python train.py --n_layer=10 --d_model=96 --n_head=3 --n_kv_head=3 --head_dim=32 --d_mlp=256 --vocab_size=4737 --activation="swiglu" --norm="rmsnorm" --norm_place="pre" --norm_eps=1e-05 --positions="rope" --rope_base=10000.0 --rope_fraction=0.5 --qk_norm=true --attn_scale=0.321 --bias="none" --tie_embeddings="early" --parallel_block=false --extras=["some layers without attention", "local attention windows", "capped logits"] --init="trunc" --init_std_qkv=0.051 --init_std_o=0.0114 --init_std_up=0.051 --init_std_down=0.0114 --init_out_by_depth=true --optimizer="muon_variant" --lr=0.00794 --lr_mult_o=3.0 --lr_mult_down=1.5 --beta1=0.9 --lr_head=0.00636 --warmup_steps=0 --schedule="wsd" --decay_fraction=0.766 --decay_shape="linear" --final_lr_fraction=0.02 --batch_tokens=[8192, 16384, 24576] --seq_len=512 --doc_mask=true --train_tokens=154300000 --steps=9513 --dataset="wikipedia_en"
Each number is 200 + 20 x the weight over its row's rms, rounded and kept within 0 to 999. Layers, rows and columns count from 0. The size before them is the row's rms in percent of the matrix's.

# down: layer 5 MLP down (transposed), 256x96, rms 0.202, rows 127-148, columns 48-95
# gate: layer 5 MLP gate, 256x96, rms 0.22, rows 128-148, columns 48-95
# up: layer 5 MLP up, 256x96, rms 0.231, rows 128-148, columns 48-95
down127,095,197,193,190,227,160,231,218,196,200,227,199,186,193,204,217,174,162,187,189,219,203,220,215,182,197,194,200,209,217,211,180,170,207,217,184,233,183,184,191,168,220,216,200,176,183,197,215,190
gate128,083,230,196,206,206,199,180,196,180,175,176,215,192,150,230,189,180,217,206,215,202,177,196,185,213,201,223,202,220,239,144,154,211,194,186,193,172,177,163,194,228,204,232,197,205,224,219,202,195
up128,078,212,212,192,185,191,244,190,201,186,224,225,201,163,193,187,188,219,195,217,184,217,209,190,229,201,192,199,234,206,182,159,178,177,234,212,218,200,182,192,184,223,183,173,197,226,166,211,186
down128,088,217,201,197,221,199,182,220,185,195,164,209,212,175,198,165,202,213,205,220,196,172,170,189,204,196,184,238,203,178,170,210,228,172,180,215,194,192,170,221,225,191,226,205,191,185,176,213,216
gate129,093,167,214,226,197,198,212,194,171,204,215,181,199,186,181,185,199,199,198,171,192,222,209,196,215,198,210,203,186,206,186,182,182,229,185,207,182,177,204,215,211,171,194,253,229,188,199,216,194
up129,091,223,172,212,192,162,172,181,210,146,191,189,201,208,209,190,231,186,200,201,215,223,183,227,189,167,173,185,216,195,185,190,214,184,218,185,199,185,209,183,192,233,223,194,192,208,220,210,213
down129,099,170,211,244,190,211,214,183,175,183,204,181,179,187,184,192,198,187,202,191,233,166,241,202,180,197,216,203,186,200,206,227,226,203,167,203,171,206,203,198,178,207,181,206,182,221,211,185,191
gate130,101,210,208,209,205,179,179,199,187,177,223,181,200,191,189,195,232,215,216,202,218,223,202,184,176,172,210,200,244,209,220,194,207,199,197,188,197,186,217,152,191,200,203,220,211,185,238,182,174
up130,098,228,233,206,205,172,175,200,185,229,202,195,211,225,220,203,209,198,208,192,167,198,204,214,169,203,214,192,160,184,227,208,184,242,198,217,201,216,196,230,239,215,172,222,190,190,249,183,208
down130,100,205,204,174,201,193,211,213,184,226,172,241,225,207,224,179,212,186,205,192,205,177,191,188,203,272,170,208,198,236,191,200,192,174,201,195,195,242,191,247,195,185,215,187,216,192,165,191,210
gate131,097,182,174,225,214,244,218,196,196,194,200,217,219,197,219,171,178,187,218,222,202,190,180,182,175,201,217,174,203,209,147,209,200,227,204,210,237,178,183,200,203,176,193,214,205,210,189,181,213
up131,106,154,195,206,187,217,227,230,175,218,214,208,233,201,167,203,207,201,153,188,212,219,172,199,209,197,194,228,155,200,185,216,216,186,196,169,239,214,214,171,167,210,184,185,203,182,179,203,205
down131,105,204,225,189,203,223,174,205,202,215,157,194,211,192,215,195,182,212,180,208,219,211,185,170,186,200,221,153,231,174,212,159,201,153,188,243,212,200,205,247,182,205,187,220,201,179,206,204,203
gate132,102,181,203,220,211,191,198,217,193,241,227,209,211,208,201,177,221,231,182,172,215,220,173,186,240,180,197,153,189,207,184,217,198,220,213,183,219,240,186,200,224,195,197,191,171,222,199,202,184
up132,095,221,232,230,195,224,190,219,214,213,215,201,207,191,195,196,219,211,199,214,206,194,201,203,205,183,174,196,184,203,188,204,207,186,213,191,197,199,191,197,190,227,159,169,161,208,194,223,194
down132,104,169,184,212,182,212,177,186,192,166,197,231,241,194,234,159,212,203,187,216,220,205,193,223,172,193,221,189,189,182,207,213,219,204,170,189,191,195,197,196,200,186,222,197,197,172,197,191,186
gate133,097,201,188,198,200,195,227,233,189,179,243,214,237,192,206,194,207,175,193,205,195,189,172,199,186,169,219,211,206,213,217,209,196,191,192,187,200,229,160,203,207,217,236,227,216,206,195,172,224
up133,095,221,194,252,179,182,207,208,212,186,231,174,200,207,183,219,209,206,172,210,187,246,203,187,209,167,173,183,205,205,222,177,215,196,199,213,203,188,227,208,187,201,229,206,202,180,212,188,172
down133,093,178,189,186,208,192,208,183,201,216,186,254,203,185,244,203,199,195,203,187,222,177,197,208,215,235,174,197,180,186,220,225,171,188,196,178,211,187,172,155,212,208,182,191,185,182,203,187,226
gate134,102,173,185,188,194,182,216,197,193,208,184,217,231,198,211,218,197,210,200,193,206,186,219,205,200,238,197,211,193,229,206,204,188,208,209,233,219,225,211,185,244,173,164,208,203,246,198,217,181
up134,124,208,169,190,195,199,244,216,196,231,212,230,252,236,214,197,205,178,206,154,207,204,207,213,158,209,196,187,186,202,206,197,184,172,209,160,213,196,198,195,188,172,209,201,223,198,185,192,182
down134,113,179,188,189,197,260,215,183,217,188,198,182,246,203,205,154,194,222,178,172,228,186,182,230,206,201,212,208,211,202,192,212,194,216,193,177,176,182,193,181,199,153,206,201,204,215,200,214,217
gate135,099,152,196,199,230,180,203,198,196,234,225,206,194,186,241,184,205,210,160,178,212,198,193,202,224,239,214,205,195,223,228,198,179,187,183,162,199,237,200,195,189,186,215,212,200,216,202,195,201
up135,100,222,213,202,192,197,187,202,184,204,223,171,171,235,215,199,191,198,240,185,231,188,161,213,178,209,240,193,203,175,173,213,183,182,200,213,214,192,177,179,185,213,219,194,163,188,231,218,202
down135,103,184,211,217,193,253,190,194,161,148,199,199,192,185,155,199,212,255,212,204,191,192,198,208,211,179,203,207,220,225,171,186,175,221,206,187,193,192,248,172,222,222,205,189,202,211,227,209,199
gate136,103,224,178,206,207,181,218,223,187,180,200,220,200,234,184,172,201,168,162,188,175,195,203,210,195,215,239,225,193,172,208,190,241,172,205,184,239,235,232,210,207,210,174,210,224,235,218,198,189
up136,101,195,200,208,175,259,200,183,192,214,217,184,195,216,219,176,212,189,192,180,220,188,199,207,229,196,192,157,191,228,178,192,206,217,253,182,157,206,212,205,179,182,217,186,201,216,174,203,226
down136,091,197,198,182,234,172,207,206,216,202,210,196,217,170,170,196,206,214,197,199,165,197,213,190,212,220,249,226,174,185,201,222,210,156,184,231,224,198,208,174,184,214,196,243,195,210,205,202,188
gate137,101,181,191,193,211,202,225,163,203,217,172,215,200,234,181,163,240,183,208,226,207,198,192,162,184,172,211,189,199,189,157,176,187,217,183,205,235,179,189,233,191,198,215,181,249,199,210,156,176
up137,092,162,163,149,215,218,215,190,207,210,185,214,218,197,164,180,212,202,188,180,209,233,202,168,182,180,202,213,243,190,219,188,214,188,189,202,209,185,215,216,201,239,206,200,233,212,205,170,194
down137,088,214,157,228,155,198,195,199,176,176,185,207,218,190,215,161,213,214,212,213,226,174,186,207,220,169,192,175,225,189,198,205,206,191,219,207,201,162,179,183,216,180,203,190,192,189,147,214,204
gate138,106,204,211,186,193,211,168,165,228,204,174,161,219,212,195,163,211,203,205,209,210,217,245,182,178,237,209,193,180,178,201,210,197,212,212,214,204,201,200,210,177,221,207,179,224,229,226,213,198
up138,096,206,194,216,184,200,227,203,196,212,217,219,212,189,175,206,216,192,189,228,168,163,219,227,216,185,209,171,220,181,188,168,188,184,236,215,216,221,234,220,167,178,191,212,174,196,209,213,181
down138,096,165,221,207,201,177,196,187,215,195,185,210,225,212,189,228,171,174,173,213,224,189,207,183,206,220,205,223,163,205,217,183,229,243,184,197,200,217,185,237,170,209,181,167,190,189,221,184,210
gate139,097,182,189,199,267,202,180,182,210,170,174,205,222,186,143,213,224,192,220,198,212,233,216,190,205,231,191,187,204,243,208,183,179,176,209,249,189,199,195,186,177,184,199,230,197,196,187,218,204
up139,105,170,236,188,210,186,206,189,215,203,204,200,217,211,197,189,204,178,221,202,203,168,170,180,241,172,178,146,146,220,173,210,206,208,213,207,206,207,203,218,227,169,189,187,207,167,219,197,166
down139,099,209,188,184,208,220,205,202,215,211,216,245,190,200,208,193,203,202,156,224,177,161,192,232,168,195,232,167,160,201,196,185,211,154,209,209,201,195,218,176,202,190,208,208,199,210,177,203,174
gate140,084,220,241,222,198,222,199,221,196,182,178,188,169,196,200,190,199,185,218,199,195,213,187,182,197,183,198,229,180,213,215,202,193,208,251,222,202,210,198,204,201,198,195,181,186,177,217,214,223
up140,088,231,234,190,192,213,229,161,182,229,188,198,203,207,213,208,187,180,205,197,219,217,197,184,176,187,195,244,188,216,222,186,219,229,223,198,233,188,201,209,195,197,205,204,168,215,201,222,170
down140,094,183,162,205,225,178,194,232,185,186,224,204,211,189,184,191,201,203,206,226,155,176,191,188,218,222,202,179,196,208,177,220,194,170,185,214,175,194,196,209,210,207,183,197,254,201,203,203,199
gate141,101,206,224,204,202,277,204,209,210,217,243,203,227,154,203,226,223,211,224,176,191,190,178,206,208,204,192,187,220,195,211,203,201,213,218,196,209,213,202,188,202,192,231,203,246,203,213,170,168
up141,102,210,196,232,240,237,168,210,213,189,195,174,207,181,217,227,185,156,211,214,188,205,177,171,229,216,198,185,198,190,208,180,179,188,199,189,187,222,162,205,211,182,188,202,177,208,223,185,181
down141,102,211,214,189,179,161,227,209,190,177,173,184,186,189,174,160,207,236,182,191,193,244,209,206,179,186,163,211,176,237,199,203,219,219,202,207,216,199,222,209,183,172,214,200,211,202,190,224,217
gate142,091,202,227,198,205,196,194,188,183,208,182,211,209,206,196,215,192,192,199,181,215,214,215,174,229,188,175,231,219,185,209,223,208,192,228,202,248,208,199,218,206,208,237,222,210,187,217,177,206
up142,099,193,185,209,215,188,191,178,179,210,192,201,222,187,223,210,203,208,212,227,189,194,204,193,167,199,208,201,218,197,230,217,199,219,227,201,217,166,219,207,217,224,191,199,187,185,162,204,229
down142,091,234,212,161,158,231,221,212,223,201,177,195,200,216,150,182,195,221,180,207,180,185,184,235,237,178,187,201,193,193,166,195,211,191,191,187,192,213,174,197,180,196,190,214,202,212,230,204,170
gate143,104,166,177,210,172,216,171,173,181,161,204,195,220,199,206,201,239,201,205,175,192,179,208,182,191,214,191,220,203,225,203,172,214,230,200,202,183,176,195,215,179,188,196,207,216,202,205,215,193
up143,103,198,172,201,238,209,217,199,195,178,179,199,189,174,196,213,224,219,183,208,196,182,194,182,202,203,193,188,228,208,208,207,208,218,207,205,167,206,214,172,201,156,221,203,193,219,188,180,195
down143,098,183,178,181,169,232,215,188,214,223,207,186,175,217,235,189,216,199,214,172,171,193,209,187,216,212,217,179,231,223,213,207,211,199,215,193,209,209,199,186,209,232,212,161,173,214,216,219,179
gate144,096,168,206,177,215,214,220,205,213,198,157,204,186,216,191,177,226,195,161,215,169,207,176,186,209,224,211,166,179,196,222,184,218,198,178,222,177,198,192,217,194,196,189,217,200,216,204,181,216
up144,088,196,199,235,170,179,186,192,215,185,195,220,126,207,174,208,232,187,204,215,219,212,220,221,199,196,203,179,200,184,209,188,192,232,226,214,187,213,186,207,204,202,196,216,203,215,203,178,214
down144,097,179,195,209,177,176,189,236,217,181,179,198,226,181,210,217,177,156,196,224,219,192,207,174,193,202,203,154,174,203,184,180,195,230,205,199,240,228,189,168,198,224,218,189,198,191,185,233,184
gate145,104,184,190,184,185,207,195,215,171,167,211,223,186,205,237,196,199,193,226,183,178,203,216,220,198,211,213,202,209,202,211,201,232,195,195,209,212,192,193,205,204,175,236,191,235,200,165,234,144
up145,101,209,164,225,221,169,210,201,206,209,204,227,205,182,201,192,196,186,166,253,199,201,192,228,210,179,206,193,189,221,237,194,188,163,202,222,209,178,213,205,186,219,166,197,187,182,192,208,213
down145,102,197,229,219,204,163,193,179,160,181,199,229,192,187,195,163,197,199,208,193,204,227,175,208,198,191,179,194,255,214,179,202,238,190,159,173,175,197,211,187,202,162,172,249,168,205,189,205,206
gate146,097,190,189,208,203,198,197,189,211,196,181,188,226,203,173,213,231,207,209,195,191,206,212,218,186,211,172,202,218,218,170,249,180,189,204,198,226,178,203,223,215,198,196,188,245,188,205,231,184
up146,093,190,215,207,198,174,196,196,216,200,198,192,161,185,208,182,229,221,179,224,208,220,203,168,200,195,191,174,184,170,208,237,222,224,218,213,218,197,180,202,192,224,173,210,244,179,185,213,187
down146,092,236,207,158,205,200,223,196,179,208,189,192,209,211,243,186,183,194,226,144,197,189,201,215,219,183,222,177,240,201,191,184,152,189,210,190,162,203,234,229,206,170,240,226,206,201,208,213,176
gate147,093,219,196,203,236,180,183,201,189,182,206,189,204,187,220,213,200,192,220,217,221,184,183,213,185,184,214,175,185,203,206,218,200,166,221,229,196,235,199,236,223,231,183,196,186,187,188,212,219
up147,090,175,190,231,224,185,189,197,195,174,246,213,195,187,195,256,207,168,183,212,237,192,216,219,236,194,176,177,222,208,183,192,181,195,205,212,215,183,191,205,171,218,205,197,257,207,197,187,232
down147,102,202,189,196,196,191,203,187,191,241,202,202,185,167,184,187,253,184,242,196,195,260,194,228,216,185,223,181,216,194,223,198,214,232,206,187,199,235,213,213,220,179,196,225,177,206,211,204,196
gate148,105,187,202,161,221,219,208,170,222,193,191,222,215,173,209,212,216,191,179,218,201,219,214,227,164,228,196,188,231,150,188,214,193,203,207,159,187,191,201,173,187,214,216,190,208,180,173,204,210
up148,093,186,201,197,193,183,195,211,218,225,180,214,223,212,170,201,181,192,201,207,207,207,185,191,183,182,177,195,181,204,183,220,230,238,195,233,190,170,222,210,215,185,202,177,212,172,201,245,220
down148,101,154,180,198,237,232,203,182,189,183,201,215,201,200,208,223,213,209,239,165,195,188,239,169,206,181,195,230,211,176,200,185,204,199,188,182,205,232,198,213,175,180,165,208,184,216,206,216,216